Part of a small language model's weights.
Size: 11 layers, width 160, 2 heads of 64, MLP 512 tanh GELU, vocabulary 1534, 3.03M parameters.
Architecture: learned positions, biases.
Each number is 128 + 24 x the weight over the matrix's rms, rounded and kept within 0 to 255. Layers, rows and columns count from 0.

# layer 3 MLP up, 512x160, rms 0.0786, rows 483-511, columns 0-79
[[ 97 120 129 110 142 137 119 149 119 120  82 104 100 161 132 158 116 160  88 142 157 117 122 121 133 133 139 121 115 147 128 159  90 122 124  83 121 136  89 186  87 144 157 151 145 134 137 102 106 145 148  96 126 100 136 121  79  92 104 155  90 173 195 122 127 141 129 129 166 108 125 116 100 121 162 154  92 131 126 148]
 [156 111 120 133 125 180  83 157 132  97 139  69 113 162  94 117 167 151  91 131 142 136 129 176  86 138 163 141 121 110 151 143  92  89  94 109 141 149  96 137 112 137 108 195 127 141 102 105 145 115 140 131 153 152  93  83  82 105 152 157 161 139 120 127 142  92 128 132 154 107 110 159 138 128  96 120  90 118 107 138]
 [104 135 134 115 125 150 116 149 109  78 141  93 109 161  79  97 127 166 109 137 124 124 162 141 105 101 176 130  91 133 142 150  79 124 146  96 156 177 122 159 102 147 142 158 131 151 110  96 102  74 127 107 171 157 127 126 111 103 123 139 110 131 135 132 144 119 153 136 146  76 103 124 163 128 143 138 128 131 166 166]
 [122  96 111  93 112 171 131 135 149  80 111  68  99 154 124 121 164 193  85 100 113 103 135 140  83 131 161 119 101 103 152 155  91 101 143 138 107 152 110 142 131 150 159 164 110 115 112  82 100 101 157 138 127 120 142 138  92 117 144 169 166 128 123 125 151 126 157 117 121 123 134 156 128 139 129 117 140 133 125 131]
 [165  93 134 144 137 129 123 130 110 102 128 117 144 125 111 114 142 127  86  90 111 135 110 143 145 131 141 207 129 151  95 138 119  87 144 174 155 149 114 179 114 114 120 134 149 100 115 139 152  82 122 119 116 174 171 106 100 124 156 106 115 148 133 135 158  80 136 129 118 105 133 110 179 125 114 134 124 119 161 114]
 [132 101 122 129 136 150 113 144 106 120 156 145 118 126 107 141 118 140 104 129 137 114 122 133 137 120 139 119 113 127 102 125 113  92 134 105 127 142 140 159 130 109  85 149 130 113 143 137 126 149 122  92 162  98 149 129 120 106 130 139 147 178 112 142 164 131 151 148 149 132 124 149 130 125 127 119 107 101 135 152]
 [121  79  90 137 120 117 125 165 112 111 155 100 118 134  97 127 138 157 113  86 136 129 155 161 106 169 126 150 119  93 133 139 115 125 125 122 123 129 143 179 144 129 147 155 113  88 146 139 125 142 166 110 124  75 153 152  88 136 121 138 163 156 137 138 130 160 160 139 103 124 124 157 135 159 116 157 143 142 125 180]
 [100  98 133 117 123 151 106 172 138  80 182  88 117 124  72  96 134 175  97 113 129 118 117 122 124 151 152 170 114 107 140 160  98 112 112 137 136 143 123 188 135 144 154 165 118 137 121 109 140 120 140 114 136 108 138 103 100  99 106 127 138 147 116 120 141 115 166 135 112 116 112 163 120 158 135 115  93 146 156 163]
 [125 127 145 111 132 165 130 142 140  85 161 100  93 156  73 126 146 221  99 112 124 137 123 119  97 146 150 127 110 118 140 133  86 106 146 123 140 142 100 150 103 130 125 181 135 143 147 101 107 148 142 118 130 143 161 116 126 116 112 166 120 159 114 129 127 118 159 145 112 104  99 132 103 127 168 154 115 125 148 184]
 [114  97 106 120 137 162 133 137 133  93 134  52 125 156 116 100 115 116  77 129 108 112 119 116 108 125 161 159 116 108  93 158  77 131 131 102 115 168 135 134 131 153 173 179  98 119 150 108 118 107 108 102 171 115 132 129 107 127  98 158 125 158 131 123 159 117 200 141 119 105  90 146 149 153 151 144 101 115 137 138]
 [141  92 103 116 115 141 103 173 151  70 130  87 113 106 131 109 167 190 112 138 116 172 135 130 119 139 146 128 100 116 147 141 108 103 133 130 152 125 111 157 112 131 126 137 139 108 116 109 149 122 145 107 131 116 133 125 114  95 133 197 142 155 137 117 141 104 165 121 121 113 100 132 155 151 133 137  64 111 132 148]
 [103  98 131 138 100 166 127 128 141 102 181 113 107 142 127 110 115 160  87 105 146 130 128 154  99  95 157 122 134 139 116 132  93 113 130 130 146 126 108 145 117 130 164 168 132 119 103  98 125 120 146 121 139 114 154 138  88  95 139 159 113 164 138 156 134 105 150 163 106  83 121 121 130 119 128 120 120 113 125 136]
 [125 116  79 147 137 138 128 143 146  82 152  96 108 127  97 113 159 174 123 123 131 129 108 123 139 151 125 173 119 144 154 148  74 125 102 106 153 139 102 143 101 138 132 182 121 133  83 118 151  84 132 113 154 131 158 116 118  90 126 162 121 157 164  97 134 113 151 167 141 127  83 159 142 156 149 152 111 125 143 133]
 [102 137 144 126 134 112 133 166 153 125 116 142 130 135 110 122 146 124 120 114 154 138 129 165 118 142 123 154 112 143 129 155 136  93 103 117 173 128 110 163 119 110 120 126 125 116 114 150 118  77 133 128 134 146 136 124 107 135 115 130 138 125 133 158 160 131 144 112 149 138 123 130 125 129 134 116 102 156 120 122]
 [122 129 121 131 100 112 113 138 160 131 137 146 111 114  79  84 185 112 107 118 150 168 105 104 122 140 137  95 121  99 115 129 142 100 166 108 105 112 125 143  96 148 106 136 111 114 123 145 102 117 110 112 127 103 125 113 102 113 129 112 130 138 132 111 174  94 129 148 139 139  54 160 127 127 137 112  88 166 132 141]
 [134 109 123 145 134 142 140 151 104  63 145 108 120 139 113  59 164 149  98  99 135 130  98 135 128 144 130 142 108 117 154 147 104 103 133 124 124 164 120 184 115 165  91 159 138 139 114 115 151 116 123 126 123 126 131 102  83  95 140 149 144 151 150 114 130 108 154 153 141 118  56 130 153 158 148 129 115 163 135 150]
 [115 109 142 116 137 139 141 150 140 116 126 130  92 134 122 129 142 148 133 128 129 125 120 114 108 136 128 133 114 117 146 148  98 113 128 141 117 132 107 149  89 132 127 142 109 133 122 119 122 115 135 125 135 132 144 129 113 109 136 145 125 132 130 107 136 148 141 133 138  97 115 128 138 139 177 126 115 130 129 135]
 [123 123 132 137 174 142 110 156 135 105 113  99 103 116 150 138 163 178 125 101 144 126 125 139  97 117 194 137 138 103 137 174 104 114  89 161 121 166 106 146  95 118 163 134 109 178 122 100 102 165 193 137  95 125 166 113  71  98 145 139 114 154 189 118 105 122 152  90 107 131 104 159 136 123 140 144  94 115 138 163]
 [127 103 118 109 136 143 110 122 166 119 142 143 117 118 102  95 130 128 143 149 138 119 101 114 120 116 114 166 125 156 128 144 125 130 110 158 154 111  98 134 119 111 134 146 130 128 119 135 104 100 126 119  91 131 178 144  48 138 127 123 105 133 158 123 145 126 146 181 117  91 104 121 145 118 158 120 104 124 126 135]
 [121 122 107 129 137 127 128 128 137 105 120 120 145 135 123 116 127 125 113 122 141 114 130 131 139 132 134 145  98 140 125 129  85 129 146 124 139 130 131 143 142 131 114 116 151 118 128 147 128 134 112  99 136 124 126 144 120 120 130 125 135 146 121 146 142 110 142 128 115 140 108 124 129 114 115 127 124 130 113 142]
 [160 148  88 101 108  89 140 116 127 127 145 148 128 144 107 131 171 115 105 130 204 119 143 143 142 114 128 165 104 140 113 156 126 106  93 150 183 139 148 171 131 105 128 118 112 174  95 141 131  83 147 147 181 143 183 118 155  93 133 118 130 160 168 139 129 100 118 176  95 127 105 150 134 157 136 147 147 166 129 133]
 [128 124  98 106 172 140 138 148 119  93 164 104 111 107  86  87 129 173 115 101 103 103 110 118 146 105 116 134  73 142 108 130 108 113 133 129 149 128 165 190 103 187 120 158 146 147 141  86 171  94 149  63 156 114 118 118  71 111  98 225 161 180 163 117 144 130 123 113 133  88  96 156 148 113 114 186 132 130 132 135]
 [132 104 115 121 126 139 103 161 147  89 140  99 105 119 121  99 164 152  89 100 118 129 121 163 119 142 167 152 103 111 150 157 105 142 111 121 137 178 127 145 120 143 145 162 111 158 101 123 152 130 150 131 143 118 129 133  86 117 107 146 140 121 139 122 125  97 150 106  97 118 126 159 115 136 115 132 108 135 116 148]
 [117 120 125 111 105 173 107 162 165  96 144  90  98 117  81 137 158 183 122 100 130 130 152 168 115  96 165 135 109  96 160 167  96 118 110 121 155 173 128 152 113 198 154 176 104 137 123 105 133 103 142 138 122 131 114  84  86 135 105 172 168 170 139 112 135 103 159 147 128  95 111 152  99 177 140 107  58 129 155 143]
 [139 124 116 140 110 127 119 134  99 103 133 124 111 150 108 114 143 145 124 128 190 153 100  91  89 137 140 122 124 107 170 114 117 124 143 177 146 132 114 167  94 122 141 145 123 171 133 136 114 151 138  84 133  89 135 163 101 128 122 127 124 137 160 114 122 124 121 121 112 113  81 117 146 113 165 114 114 154 158 156]
 [100  84 111 111 114 134 134 140 163  76 132  76 121 167 115  86 144 138  78 124 125 132 156 143 119 132 148 157  91  91 130 186  93 113 127 153 137 162 131 149 136 164 162 188 117  76 139 123 129 104 122 107 142 121 152 113  98 134 105 156 139 181 146 156 150  91 201 158  97 108 112 177 158 144 138 135 129 142 148 145]
 [ 85 112 156 113 101 124  70 136 113 114 103 120 100 202 119 164  91 165  61 139 159  94 133 171 125 153 187 155 120 115 148 147 111 137 117  94 162 127  91 154 148 136 197 144 103 144 147 122 120 124 122 130 190 127 127 154 138  97 102 119 116 121  94 130 163 140 153 113 145 103 124 134  88 134 128 145 133 116 100 160]
 [161 127  88 117 132 143 133 157 137  94 106 123 128 166 107  99 177 179  85 146 130 147 100 188 113 128 157 182 119 114 129 149  94 125 102 105 164 167 153 155 110 156 129 131 130  93 125 105 135 130 135 116 180 174 136  40  92 109 108 171 140 163 147 117 145 122 132 138 153 100 112 141 135 150 116 147 100 124 135 133]
 [ 96 118 120 165 167 130 144 142 135 119 111 111 118 115 103 122 106 134 138 158 141 127 127 138 120 186 116 161 124 157 159 129 113 136  91 101 121 135 133 172 110 148 100 150 119 159 121 124 143 111 123 142 102 172 117 119 109  93 134 142 117 120 159  96 156 141 107 140 143  98  92 114 183  90 128 131 185 110 126 101]]
# layer 3 MLP down (transposed), 512x160, rms 0.0499, rows 483-511, columns 0-79
[[144 122 142 114 134 147 128 116 126 146  60 110 105 117 116 122 104  93 136 131  78 119 103 156 133 143 156 138 135 124 153 127 119 113 121 153 118 139 142 167  99 174 165 126 106 123 104 126 105 165 131 153 133 123 116 161 124 138 137 144 126 108 101 114 118 122 123 136 147 179 112 104 128 120 147 130 137  89 132 126]
 [123 105 109 141 149 143  99 180 146 149 161 122  69 123 106  64  98 131 134 101  85 113 104 164 133  68 146  99 140 149 131 131 124 130 145 102 143 189 106 100 124 108 106 104 138 124 134 114 127 118 122 160 155 135 137 167 116 150 115  90 156 127 101 147 148 143 119 154 174 116 158 180  97  92 121 165 114 136 151 162]
 [128 109 104 140 127 152 108 122 134 146 152  92  99 135 113 127 126 117 131 115 122 142 120 112 137 106 123 125 113 141 130 124 105 114 139 119  70 121 138 108 108 158 156 130 140 165 116 136 127 124 111  94 137 112  86 104 133 110 113 117  87 138  86 136 128 161 138 120 132 131 110  93  92 153 149 127 100 119 142 128]
 [131  91 137 132  92 138  59 225 172 111 112 127 116 116 140 170  91 128 119 139 113 112  91 136 106 101 122 109 129 165 149 121 101 103 145  73 142  99  88 102 126 114 137 113 115 108 134  79 132  97 121 129 168 138 126 176 117 114 126 106 147 116 107 161 146 133 143 125 101 126 163 148 126  96 109 147 144 176 108 124]
 [167 108 139 147 127 137 132 137 131 129 123 127 108 116 111 111 108  91 130 153 103 143 121 146 150 130 122 120 119 113 119 121 112 114 120 154 135 116 122 118 117 144 100 132 112 119 161 127 106 172 110 109 122 134 145 102 122 135 139 123 140 157 137 156 129 130 133 110 143 114 135 141 150 127 143 123 159 128 125 130]
 [130 129 146 147 131 121 138 176 124 158 143 156 133 107 136 119  99 107 130 137 118 100 112 141 131 126 122 135 126 139 106  99  97 130 143 146 116 126 116 146 137 111 106 147 135 116 148 123 124 156  91 134 131 160 141 125 134 112 127 151 143 114 117 146 123 136 134 121 119 128 106 125 149 121 149 101 137 125 105 152]
 [140 135 128 146 120  99 108 155 129 135 139 139 142 153 115 137 127 120 125 162 124 143 113 143 128 113  62 157 148 129  99 114  86 138 133 152  86 104 154 143 127  94 130 144 115 109 144 133 109 108 152 133 111 109 157 147  91 130 166 153 153 134 128 103 113 149 128 123  77 142 126 150 127 137 134  96  90 123 127 179]
 [117 175  79 137 122 125 107 123 140  98 131 133 125 140  95  92 164 112  62 159 180  83 128 174  94  85 164 138 133 171 140 139 114  77 113 157 140 146  99 141  92  89 194 126 161 111 117 123 156 139  99 163 142 157 101 126 122 141 174  99 155 153 112 167 152  91 153  41 136 143 167 118 107 183 141 186 174 146  93 174]
 [113 121 143 115 136 103 130 126 125  88  89 150 107 129 106 163 133 154 148 158 123 111  83  94 101  77 125 136 123  83 162 185 120 186 108 165 150 109  91 175  86 105 149  95 149 103 109 133 116 110 115 159 124  99 133 147 141  89 122 133 188 112 128 123 143 168 116  82 137 157 128  93 183 121 167 151 150 132  77 151]
 [124 144 105 125 160 223 153 167  78 121 134 156 135 146 147  95 111 140 151 141 133  58 110 184  89 138 113 143 102 148 102 178  87 129 132 148 115 110  81 119 142 147  83 137 108 148 175 134 169 137  78  86 156 129 136 127 105 129 148 130 128 144  53 162 170 135 128  94 101 119 162 107 129  98 149 128 179  69 130 134]
 [137 120 113 174 135 128 181 164 187 136 112 128 195 161 189 131 160 128  67 127 109  87 173 180 103 136 166 124 136 138 144 177 144 155 137 144  97 107 130  98 126 119 135 150 183 124  68  86 161  93 165 166 141 119  75 128  72 111 142 135 146 117 100 137 150 131 103  77  94  98 173 136 175 116 155 120  76 190  94 126]
 [105 153 127 125 130 183 116 104 117  93 133  98 143 105 149 128  96 124 142 100  99 156 107 171 133 163 124 141 104 141 137 164 137 100  79 158 149 186 135 141 143 140 175 134  95  89 127 136 111 125 139 113  99  79 112 105  72 104 107 123 129 168 131 103 126  96  97 123 140 112 101  98 165 146 145 117 125 132 155 142]
 [121 111 123 109 130 158 126 172 156 141 148  87 127 116 103  78 131 107 124 139 171 153  79 134 123 164 145 143 144 124 163 151 125 103 104 120  83 174 109  99 155 131 131  95 117 135 167  96 103 134 101 123 111 114  80 133 141 120 151 127 119 117 113 101 125  87 138 165 132 174 103  87 122 131 137 138 146 165 115 103]
 [156 178 129 112 126 122 123 103 126 102 126 115 121 135 149 132 125 138 135 142 119 127 132 130 124 129 106 102 138 122 142 126  88 139 108 136 102 118 132 114 123 136 108 133 127 106 127 108 127 138 113 137 141 123 131 150 135 117 113 142 106 111 148 142 116 137 107 113 110 117 139 125 123 158 118 110 121 141 119 114]
 [146 141 128 134 140 121 140 151 146  98 139 142 134 130 134 133 127 133 139 143 105 143 126 136 135 155 126  93 117 141 141  89  95 146 138 120 141 121 144 120 130 142 135 118 133 125 149 116 140 140 113 144 106 121  96 123 151 141 130 124 116  86 135 156 150 139 106 106 142 125 121 106 108 149 158 120 133 123 135 115]
 [111 139 129  65 112 157 171 125 145  98 135 123 123 116 146  93 140 132  71 120 125 131 104 192  96 136 168 143 131 133 159 178 130 122 127 114 133 153  85  83 121 161 118 133 107 138  97 148 118 126 133 126 102 131 139  91  92 131 147 144 105 144 147 139 163 116 127 145 117 126 132 144 135 116 179 145 123 101 134 152]
 [121 123 112 127 127 115 135 127 116 155 110 140 173 107 141 145 102 113 123 108 165 116 146 113 183 129 124 146 118 147 115 110 151 121 111 136 120  99 153 122 184 134  83  93 166 132 136 161 157 152 124  98 124 125 139 134 145 124 134 140 140 129 123 163 142 103 118 105 118 180 131 112 121 121  65 168 147 135 103 115]
 [132 130 143 159 149 153 128 149 116 127  69 125 102 133 149 151 143 142 151 135 155 143 119 133 131 127 144 126 111 134 162 148 103 145 127 119 141 139 117 132 125 145 138 104 115 147 131 117 137 138 113 138 115 143 133 131 130 140 132  98 118 127 114 120 139 136 144 100 138 126 142 126 146 123 128 139 115 112 141 151]
 [112 128 140 123 160 120 139 128 125 137 112 123 111 122 115 120 140 123 125 128 112  94 129 121 114 129 129 117 152 106 123 101 128 119 105 105 105 122 105 137 132 121 108 150 116 127 135 110 148 119 121 152 127 138 127  80 113 137 138 122 131 140 154 135 154 131 142 126 143 107 131 135 129 109 101 117 108 139 112 118]
 [144 133 139 134 135 139 137 127 122 110 140 118 105 125 124 114 162 140 132 123 123 124 119 138 128 115 139 129 152 123 129 131  86 140 131 146 119 116 107 139  98 117 126 149 118 116 140 113 135 117 122 141 128 130 119 149 126 132 136 137 134 128 138 123 125 144 121 127 129 138 132 120 127 149 146 141 112 116 117 132]
 [178 132 110 148 113 126 108 185 112 131 137 163 143 124 132 152 126  92 130 133 144 120 103 133 137 114 117  95 140 142 119 131 103 121 148 135 145 147 133 157 137 126 137 125 138 113 138 123 139 142 128 117 141 134 129 142 131 121 119 133 159 150 123 100 132 113 127 171 133 128 128 107  91 144 164 117 176 119 140 127]
 [123 148 153 165  91 163 151 120 106 117 112 143 106 112 135 105 122 150  66  78  66  99 105 130 124 146 159  95 136 159 134 133 181 117 138 135 168 140  98 135 140 129 143 118 165 146  93  98 141 108 111 143  74 143 127 144 109 123 130 152 131 143 115  79  80 117 112 111 107  73 103 157 148  86  97  94 120 142 139 118]
 [165 134 124 140 130 143 117 121 126 119 126 127  73 133 123 130 128 145 119  97 125 145 111 163 119 129 121 160 135 133 129 117 107 102 120 138 132 140 108  89 138 109 126  99 131 137 125 103 132 151 120 142 134 134 166 165 114 146 139 107 159 125 139 130 146 139 130 147 126 101 141 148 147 126 138 133 140 132 158 114]
 [142 166 114 135 107 102  85 143 149  90 102 132  56 129  51 106 132 123 116 154 122  94 108 159 144  39 129  95 153 113 150 116 130  89 103 153 110 133  26 155  92  76 163 122 163  80  89 143 144 126 126 170 201 164  81 127 159 138 158  98 137 132 125 221 111 107 174  67 154 191 123 131  82 159 150 110 118 124 193 182]
 [180 123 141 126 107 106 110 122  99 140 144  80 119 127 123 154 116 177  96 134 143 134 135 131 126 122 132 134 131 122 141  76 177 143 115 102 148 153 125 151 130 152 116 135 104 123 130 132 132 155 155 117 113 138 107 140  82 137 118 157 186 137 156 152  92 128 173 134 115 109 117  93 156  98  85 151  90 119 128 115]
 [134 148 123 159 192 169 166 168  60 112 143 166 131 115 106  73 134 133 128 115 109  87 120 189 124 161  98 136 143 172 166 207 124 148 138 169 100 154  83 167 115 132  88 148 105 115 113 147 175 138  58 132 113 125 116 123  64 133 133 147 121 124  85 130 157 143  93  96 154 127 122  97 163 115 164  95 190  69 127 111]
 [ 78  94 130 139 123 114 111 168 142 128 142 157 143 159 125 139  89 102 132 141 133 133 117 109 100 145 179 161 122 143 156  86 114  88 122 112 128  93 133 200 140 111 158  87 111 165 125  99 119 151 139 120 144  96 134 122 132 152 135 126 144 127  83 146 117 137 125  61 153 138 123 126 153 151 128 155 127 137 125 169]
 [127 122 135 147 187 151 121 147 165 140 117  83  24 134  66 115 103 124 136  98 121 120  69 123 142  82 175  42 139 155 131 102  97 179 159  97  85 168 125 136  71 117 140 140  89  98 124  44  82 124 109 180 175 122 130 117 139 116 145  62 182 144 132 207 124 177 142 167 168 155 128 182 112 132 207 158  93 113 155 151]
 [121  99 148 146 140 141 144 141 106 121 109 137 134 118 128 114 103 122 121 116 138 124 130 136 123 140 151 126 132 121 137 122 101 160 122 142 127 117 130 134 129 142  97 129 114 104 121 138 124 112 139 151 113 123 133 130 112 122 148 121 132 136 124 120 117 137 116 122  96 122 140 123 154  97 108 129 118 124 132 125]]